python train.py --num_hidden_layers=8 --hidden_size=256 --num_attention_heads=8 --num_key_value_heads=8 --head_dim=32 --intermediate_size=1024 --vocab_size=1808 --hidden_act="swiglu" --norm="rmsnorm" --norm_place="pre" --norm_eps=1e-06 --positions="rope" --rope_theta=10000.0 --rope_fraction=0.75 --qk_norm=true --attn_scale=0.247 --bias="none" --tie_word_embeddings=false --parallel_block=false --extras=["some layers without attention", "local attention windows", "shifted keys", "exclusive self-attention", "normalized values", "value embeddings", "a smear gate", "an embedding shortcut", "skips across layers", "capped logits"] --init="trunc" --init_std_qkv=0.0276 --init_std_o=0.0 --init_std_up=0.0276 --init_std_down=0.0 --optimizer="muon" --learning_rate=0.00217 --lr_mult_o=0.821 --beta1=0.9 --lr_head=0.00561 --warmup_steps=92 --schedule="wsd" --decay_fraction=0.886 --decay_shape="sqrt" --final_lr_fraction=0.0 --batch_tokens=65536 --max_seq_len=512 --doc_mask=true --train_tokens=617200000 --max_steps=9418 --dataset="wikipedia_en"
Each number is 200 + 40 x the weight over its row's rms, rounded and kept within 0 to 999. Layers, rows and columns count from 0. The size before them is the row's rms in percent of the matrix's.

# layer 4 MLP gate, 1024x256, rms 0.0684, rows 740-748, columns 128-255
098,131,275,206,207,174,195,205,179,204,160,179,189,163,215,189,329,162,161,239,239,135,204,207,209,209,195,164,162,204,141,211,173,131,202,178,213,205,274,177,132,235,167,158,203,219,171,168,275,221,141,143,210,181,199,172,209,148,169,191,215,157,252,238,186,216,280,172,185,204,155,192,234,166,239,241,186,187,298,176,249,122,174,201,195,173,163,190,246,156,194,196,225,284,169,185,229,159,247,226,182,201,218,169,214,136,220,240,154,215,215,240,170,210,196,276,188,213,245,183,209,203,199,285,203,240,186,204,206
097,218,224,268,193,170,177,224,181,271,246,245,145,209,266,244,135,165,197,188,147,197,195,193,208,213,149,236,201,193,230,170,254,211,157,192,193,168,191,88,187,291,239,130,140,249,164,257,213,148,128,285,190,198,213,194,232,216,197,173,209,218,179,174,276,166,203,257,130,200,180,163,250,141,147,212,212,171,212,213,167,215,253,175,194,231,149,210,230,227,246,185,143,252,235,242,194,183,197,201,167,190,231,251,201,206,242,224,273,197,223,221,151,207,287,140,201,236,133,261,183,200,178,163,181,287,282,236,138
102,265,96,239,230,196,209,126,209,217,210,189,231,248,192,257,197,189,219,263,184,263,186,212,277,200,212,159,310,228,170,161,211,169,196,178,237,179,211,153,230,175,157,202,262,84,149,182,188,187,243,223,162,159,158,224,213,181,195,214,198,228,208,240,212,221,232,172,208,217,145,245,201,157,288,196,161,155,250,194,215,169,143,283,220,248,246,153,116,194,236,205,165,198,150,157,283,255,211,266,194,174,184,188,212,259,270,281,131,201,203,148,257,124,186,145,206,252,232,254,184,152,221,253,247,240,230,172,242
110,257,204,233,259,168,161,165,206,164,242,194,217,187,162,165,206,158,196,205,226,199,234,162,196,215,151,183,149,213,226,177,148,167,154,232,129,158,250,318,208,237,247,186,153,194,257,158,155,211,268,190,212,240,150,203,207,150,169,156,158,191,201,206,214,198,225,120,164,210,227,179,152,241,255,196,189,207,134,207,169,170,142,160,218,198,224,177,235,157,223,116,214,228,231,196,206,262,225,129,168,152,204,215,200,261,166,197,258,167,215,245,248,215,196,192,227,230,195,211,167,150,186,189,232,220,194,222,284
103,183,181,185,162,130,172,213,211,312,162,187,211,215,233,193,213,206,186,205,196,229,246,149,187,164,194,177,206,227,222,151,180,175,257,248,249,196,201,194,161,193,191,210,224,197,314,252,143,170,229,169,215,227,195,231,192,84,199,250,203,238,178,260,193,246,201,204,137,150,239,197,194,185,146,209,224,209,203,209,118,181,91,132,178,276,198,220,245,237,243,200,306,133,222,185,286,192,154,134,259,195,208,154,229,269,246,155,197,171,139,158,256,243,238,153,217,197,195,174,241,156,158,185,247,236,177,225,253
109,191,86,178,198,226,238,204,263,218,158,182,197,238,219,207,185,194,185,178,263,175,190,276,208,240,265,164,162,136,193,200,150,228,192,225,208,231,237,160,228,210,72,243,218,249,220,167,213,199,147,211,141,198,276,248,186,256,169,226,241,235,120,233,226,223,203,167,195,232,171,202,174,178,210,177,182,241,168,175,233,209,169,253,142,270,268,167,160,235,172,179,151,118,230,198,158,204,204,201,203,202,234,263,208,212,198,160,210,199,178,174,150,260,194,237,227,219,83,174,190,208,187,156,188,193,184,224,165
091,203,240,202,294,272,176,288,178,217,160,169,131,252,290,170,226,216,212,216,220,189,182,263,244,191,233,171,268,129,155,166,206,196,228,186,218,269,249,248,231,173,140,237,237,148,175,201,269,217,188,213,223,289,185,209,202,242,229,203,174,234,121,181,242,225,213,194,227,246,234,195,270,228,243,163,180,211,219,187,200,242,189,208,184,220,176,255,207,248,218,163,176,161,219,208,229,155,177,169,202,152,237,146,166,200,179,204,154,236,141,224,145,178,211,222,181,181,269,133,140,137,212,190,187,233,172,172,236
104,159,245,218,211,189,219,163,174,258,170,131,126,191,214,201,172,179,181,199,174,244,226,207,193,186,206,160,192,225,228,166,158,254,197,236,202,256,159,201,196,275,204,198,215,243,146,181,197,178,144,218,154,233,254,247,134,183,158,216,158,161,225,185,167,229,181,170,200,203,270,220,227,237,205,208,262,248,217,143,172,227,205,204,229,222,229,188,191,241,259,256,205,264,243,144,232,210,187,296,99,195,121,193,248,150,196,283,203,271,275,177,147,166,252,258,258,168,165,222,161,258,214,187,215,212,239,188,158
099,124,168,195,223,171,232,198,208,243,211,188,247,233,227,208,220,202,165,216,193,219,178,192,259,215,213,197,100,283,157,174,267,147,242,182,188,111,189,165,239,294,245,160,149,186,175,189,191,175,211,202,172,190,202,296,227,145,171,232,222,192,141,185,173,267,164,166,189,171,180,208,195,166,143,125,240,183,181,168,171,140,202,264,248,122,268,251,174,218,229,178,176,239,235,258,227,203,201,151,254,210,193,205,205,173,225,158,296,143,286,139,154,153,298,196,239,207,200,202,173,148,223,228,225,211,149,205,174
# layer 4 MLP up, 1024x256, rms 0.0716, rows 740-748, columns 128-255
093,297,188,245,149,165,219,206,230,154,159,246,237,169,181,159,150,196,169,203,228,199,188,166,114,186,204,232,228,228,250,194,165,211,208,275,158,187,191,160,211,109,287,193,242,148,185,178,201,214,236,250,172,156,181,192,189,198,180,166,230,207,154,237,117,200,205,247,174,162,219,206,226,223,170,179,181,189,238,241,174,157,209,213,237,221,159,184,204,199,254,287,226,149,147,187,161,213,186,219,159,263,212,241,284,167,225,136,208,229,224,214,243,189,157,148,275,230,186,238,284,176,96,214,195,190,228,239,231
096,163,186,217,199,154,220,237,244,146,259,218,266,238,269,209,233,169,162,182,182,230,239,178,139,159,294,199,152,247,174,299,234,219,204,188,225,155,197,209,179,199,196,222,205,225,201,212,90,226,224,174,198,138,189,154,196,195,194,158,184,260,171,166,284,167,253,205,260,124,239,197,202,102,211,193,123,131,242,199,191,194,176,186,165,266,187,199,190,247,215,175,189,159,190,195,123,199,201,234,242,211,295,218,209,223,204,190,275,134,261,198,200,209,119,210,201,192,176,173,206,201,153,153,225,256,236,204,247
101,133,271,124,201,213,169,153,226,218,162,139,204,203,220,176,252,207,142,235,139,196,177,251,237,159,259,181,189,191,139,257,217,236,286,239,208,251,153,190,122,233,204,181,200,219,212,126,218,233,110,130,193,130,201,203,185,181,195,185,212,170,208,145,286,236,154,136,174,237,212,176,251,228,167,116,195,137,139,187,195,159,206,193,214,217,288,256,138,193,156,195,191,169,177,172,241,225,225,185,217,148,178,214,243,198,248,210,160,167,171,251,155,137,221,178,167,213,216,178,223,168,206,233,205,144,171,216,161
107,234,159,170,174,227,262,120,226,199,141,152,214,142,234,283,182,228,209,167,197,154,230,201,220,203,205,175,180,233,173,138,223,208,227,173,313,171,213,172,138,236,211,250,165,228,249,246,119,234,186,255,171,201,194,162,160,187,222,129,236,249,249,199,211,173,123,211,151,157,235,273,235,221,259,273,188,188,226,256,208,244,210,174,199,197,259,242,175,253,239,192,196,218,126,180,244,227,221,142,255,241,234,120,201,264,244,175,157,177,211,160,169,147,194,255,167,196,233,204,299,231,232,228,190,237,211,179,283
101,177,219,224,109,153,149,190,202,176,238,183,226,191,209,154,214,334,134,204,224,159,209,161,276,174,212,205,285,160,161,193,234,234,275,176,226,204,186,158,221,158,166,193,250,158,187,196,271,158,182,190,137,156,222,230,204,246,206,183,132,162,291,201,175,210,209,183,195,138,269,214,201,250,196,202,176,236,177,185,217,167,182,222,172,180,227,227,271,186,191,136,223,226,157,137,169,169,205,199,284,207,171,140,206,193,199,219,185,283,179,153,237,168,215,254,118,224,214,272,108,149,245,259,215,165,216,158,210
112,223,162,255,279,168,266,133,180,221,164,186,222,225,224,162,200,203,243,200,272,207,124,191,184,253,119,235,214,209,201,194,216,192,200,222,169,187,154,193,262,188,284,159,202,239,259,259,185,206,208,195,278,220,188,147,211,193,122,174,256,198,162,157,242,192,146,187,213,187,192,165,163,165,193,190,170,240,222,169,224,216,200,250,185,176,172,185,204,216,207,162,216,150,212,113,203,258,197,162,256,164,206,270,178,170,122,169,162,138,241,150,261,188,255,133,202,178,158,148,252,204,197,196,199,223,194,225,203
090,141,153,243,159,242,144,213,262,177,250,182,192,122,156,218,175,225,150,216,194,243,244,160,205,248,178,183,184,188,234,106,181,242,207,172,237,180,225,209,99,246,238,204,127,203,129,149,199,206,179,202,203,178,199,135,176,252,221,227,238,208,206,186,95,189,180,230,254,212,218,236,194,233,251,220,232,233,210,211,223,156,171,174,256,184,150,197,236,117,262,240,258,212,287,255,223,138,234,167,217,207,186,281,262,166,164,222,204,211,217,198,170,169,200,193,252,247,144,291,218,249,172,171,221,169,158,228,162
099,244,206,250,230,264,182,214,227,139,238,144,240,218,190,167,217,215,224,192,232,266,177,227,205,159,204,200,181,188,181,207,258,237,214,177,271,191,243,133,204,220,207,199,198,177,225,221,111,245,174,198,293,192,154,163,180,212,141,202,130,256,185,205,175,141,218,212,157,188,155,238,227,122,204,130,262,204,194,212,185,206,204,148,167,188,182,128,111,212,221,209,200,104,217,202,228,184,143,268,187,130,171,261,186,211,190,231,197,234,212,194,241,190,202,149,237,218,258,198,281,220,260,225,276,190,220,226,196
102,209,195,132,236,211,214,155,265,196,151,228,125,201,205,200,263,158,255,187,185,217,176,190,219,196,226,157,221,167,211,223,240,244,195,213,151,157,260,230,152,198,137,109,186,197,136,255,169,222,259,161,276,181,230,128,179,150,185,149,165,215,168,219,160,235,222,172,255,227,224,261,204,203,184,228,151,247,172,202,250,251,241,129,171,271,177,208,156,257,253,251,211,248,138,220,237,218,186,273,242,208,191,240,218,199,212,240,67,238,210,205,226,182,156,282,212,165,220,210,141,186,210,176,193,183,229,213,154
# layer 4 MLP down (transposed), 1024x256, rms 0.0662, rows 740-747, columns 128-255
096,218,226,263,220,207,242,219,211,152,244,253,228,148,149,251,232,213,196,235,131,242,141,240,205,175,199,159,122,193,203,322,201,278,172,157,182,185,183,192,224,193,220,172,229,205,218,149,130,160,270,270,135,231,269,207,223,244,158,182,238,193,157,156,119,151,206,319,180,242,176,191,291,211,212,223,198,237,245,183,184,128,210,180,217,191,217,192,195,141,242,222,172,184,191,173,234,155,241,218,185,169,218,204,238,233,200,149,165,184,195,154,232,133,164,203,134,205,190,268,228,155,160,158,218,163,187,212,220
093,137,269,104,248,266,162,158,141,219,194,127,212,272,246,206,112,194,254,194,223,160,170,189,192,222,175,198,185,197,258,163,241,229,172,139,262,227,169,129,150,221,137,168,209,202,166,234,180,262,142,179,205,202,174,199,185,220,181,218,197,183,204,170,128,209,261,185,215,193,181,192,236,247,167,210,164,197,153,243,170,147,232,240,227,129,131,229,232,152,151,154,253,173,191,191,179,190,198,182,146,259,84,133,200,240,247,191,204,196,258,250,209,237,191,176,282,272,271,245,206,169,240,162,242,138,147,192,156
097,220,210,128,228,180,217,216,176,157,248,169,245,160,222,184,134,229,215,237,200,159,238,247,243,170,161,157,134,171,208,260,204,201,248,196,244,150,136,226,143,173,242,252,301,212,179,189,214,178,206,210,179,223,290,221,200,194,223,134,124,210,235,231,213,224,169,187,167,137,184,193,149,166,242,145,204,168,202,193,150,194,189,161,182,160,195,170,187,189,138,253,233,188,176,262,140,186,237,112,185,182,120,179,182,191,151,226,253,240,186,176,247,142,150,176,255,216,223,195,207,240,147,120,178,205,209,245,213
106,165,224,217,185,179,215,133,191,182,194,163,222,242,182,283,184,181,222,173,169,151,194,225,225,183,245,231,191,174,169,159,234,250,156,235,253,230,225,191,198,179,168,161,198,162,145,176,126,238,268,230,178,211,209,201,173,231,231,145,185,253,233,170,292,213,191,208,272,229,216,197,246,213,199,155,170,149,255,214,241,260,231,127,194,179,232,260,178,211,201,270,240,279,194,174,185,194,245,271,279,180,212,160,198,222,248,149,124,212,257,208,138,205,201,185,130,123,194,185,200,205,180,193,152,239,221,208,158
094,265,111,143,205,136,162,179,153,251,154,189,218,176,247,242,153,234,257,186,194,178,203,161,172,231,201,199,195,244,208,152,185,178,173,185,122,156,159,136,165,206,163,207,214,185,206,229,159,192,219,195,190,205,224,251,229,227,184,204,206,278,224,138,234,198,162,187,277,159,262,229,202,228,167,177,221,139,225,184,167,125,275,256,198,133,206,204,231,164,201,260,206,158,176,215,222,228,107,205,127,162,158,254,145,198,201,187,206,227,226,242,174,214,128,169,249,130,180,183,210,169,206,158,214,181,193,195,127
104,256,244,210,185,252,187,183,89,205,204,218,220,141,243,125,182,235,187,207,216,180,196,205,255,224,187,206,238,230,189,223,194,213,160,162,126,134,147,244,206,210,201,146,140,273,219,175,260,188,249,211,157,207,222,126,147,197,277,196,247,293,169,195,186,158,143,245,172,178,222,186,190,217,112,249,205,206,259,210,233,237,221,192,186,209,84,232,185,230,173,203,163,219,164,163,220,239,111,220,256,214,171,145,155,203,230,95,155,306,222,131,237,207,198,170,181,221,201,160,198,183,199,187,212,215,243,193,249
097,275,177,187,165,223,222,204,168,213,234,170,141,144,160,193,126,178,216,274,210,165,182,157,217,168,205,142,160,139,253,190,147,225,123,138,232,169,227,213,197,207,108,137,211,145,234,204,233,143,248,165,200,162,256,177,175,202,135,228,160,143,186,168,219,188,189,125,152,165,196,236,240,173,173,208,239,214,187,142,224,155,253,213,222,179,256,182,193,233,225,261,202,156,276,205,179,211,228,187,121,132,193,251,226,203,223,168,186,206,240,134,168,162,287,182,280,214,229,180,209,166,168,161,173,252,258,170,196
103,165,196,226,126,253,200,163,177,229,138,183,170,220,215,204,194,190,285,231,241,184,234,217,112,203,193,156,234,179,254,158,204,234,180,151,204,282,135,249,183,306,188,199,203,230,149,200,189,201,162,144,232,161,214,171,199,242,221,244,191,205,159,229,171,164,154,167,228,192,208,219,175,155,179,267,209,181,153,234,241,179,131,246,194,170,188,221,192,171,213,202,203,216,312,267,169,212,242,186,293,197,235,164,215,173,189,260,144,170,235,148,163,208,236,195,229,176,198,222,268,136,225,137,166,176,238,247,168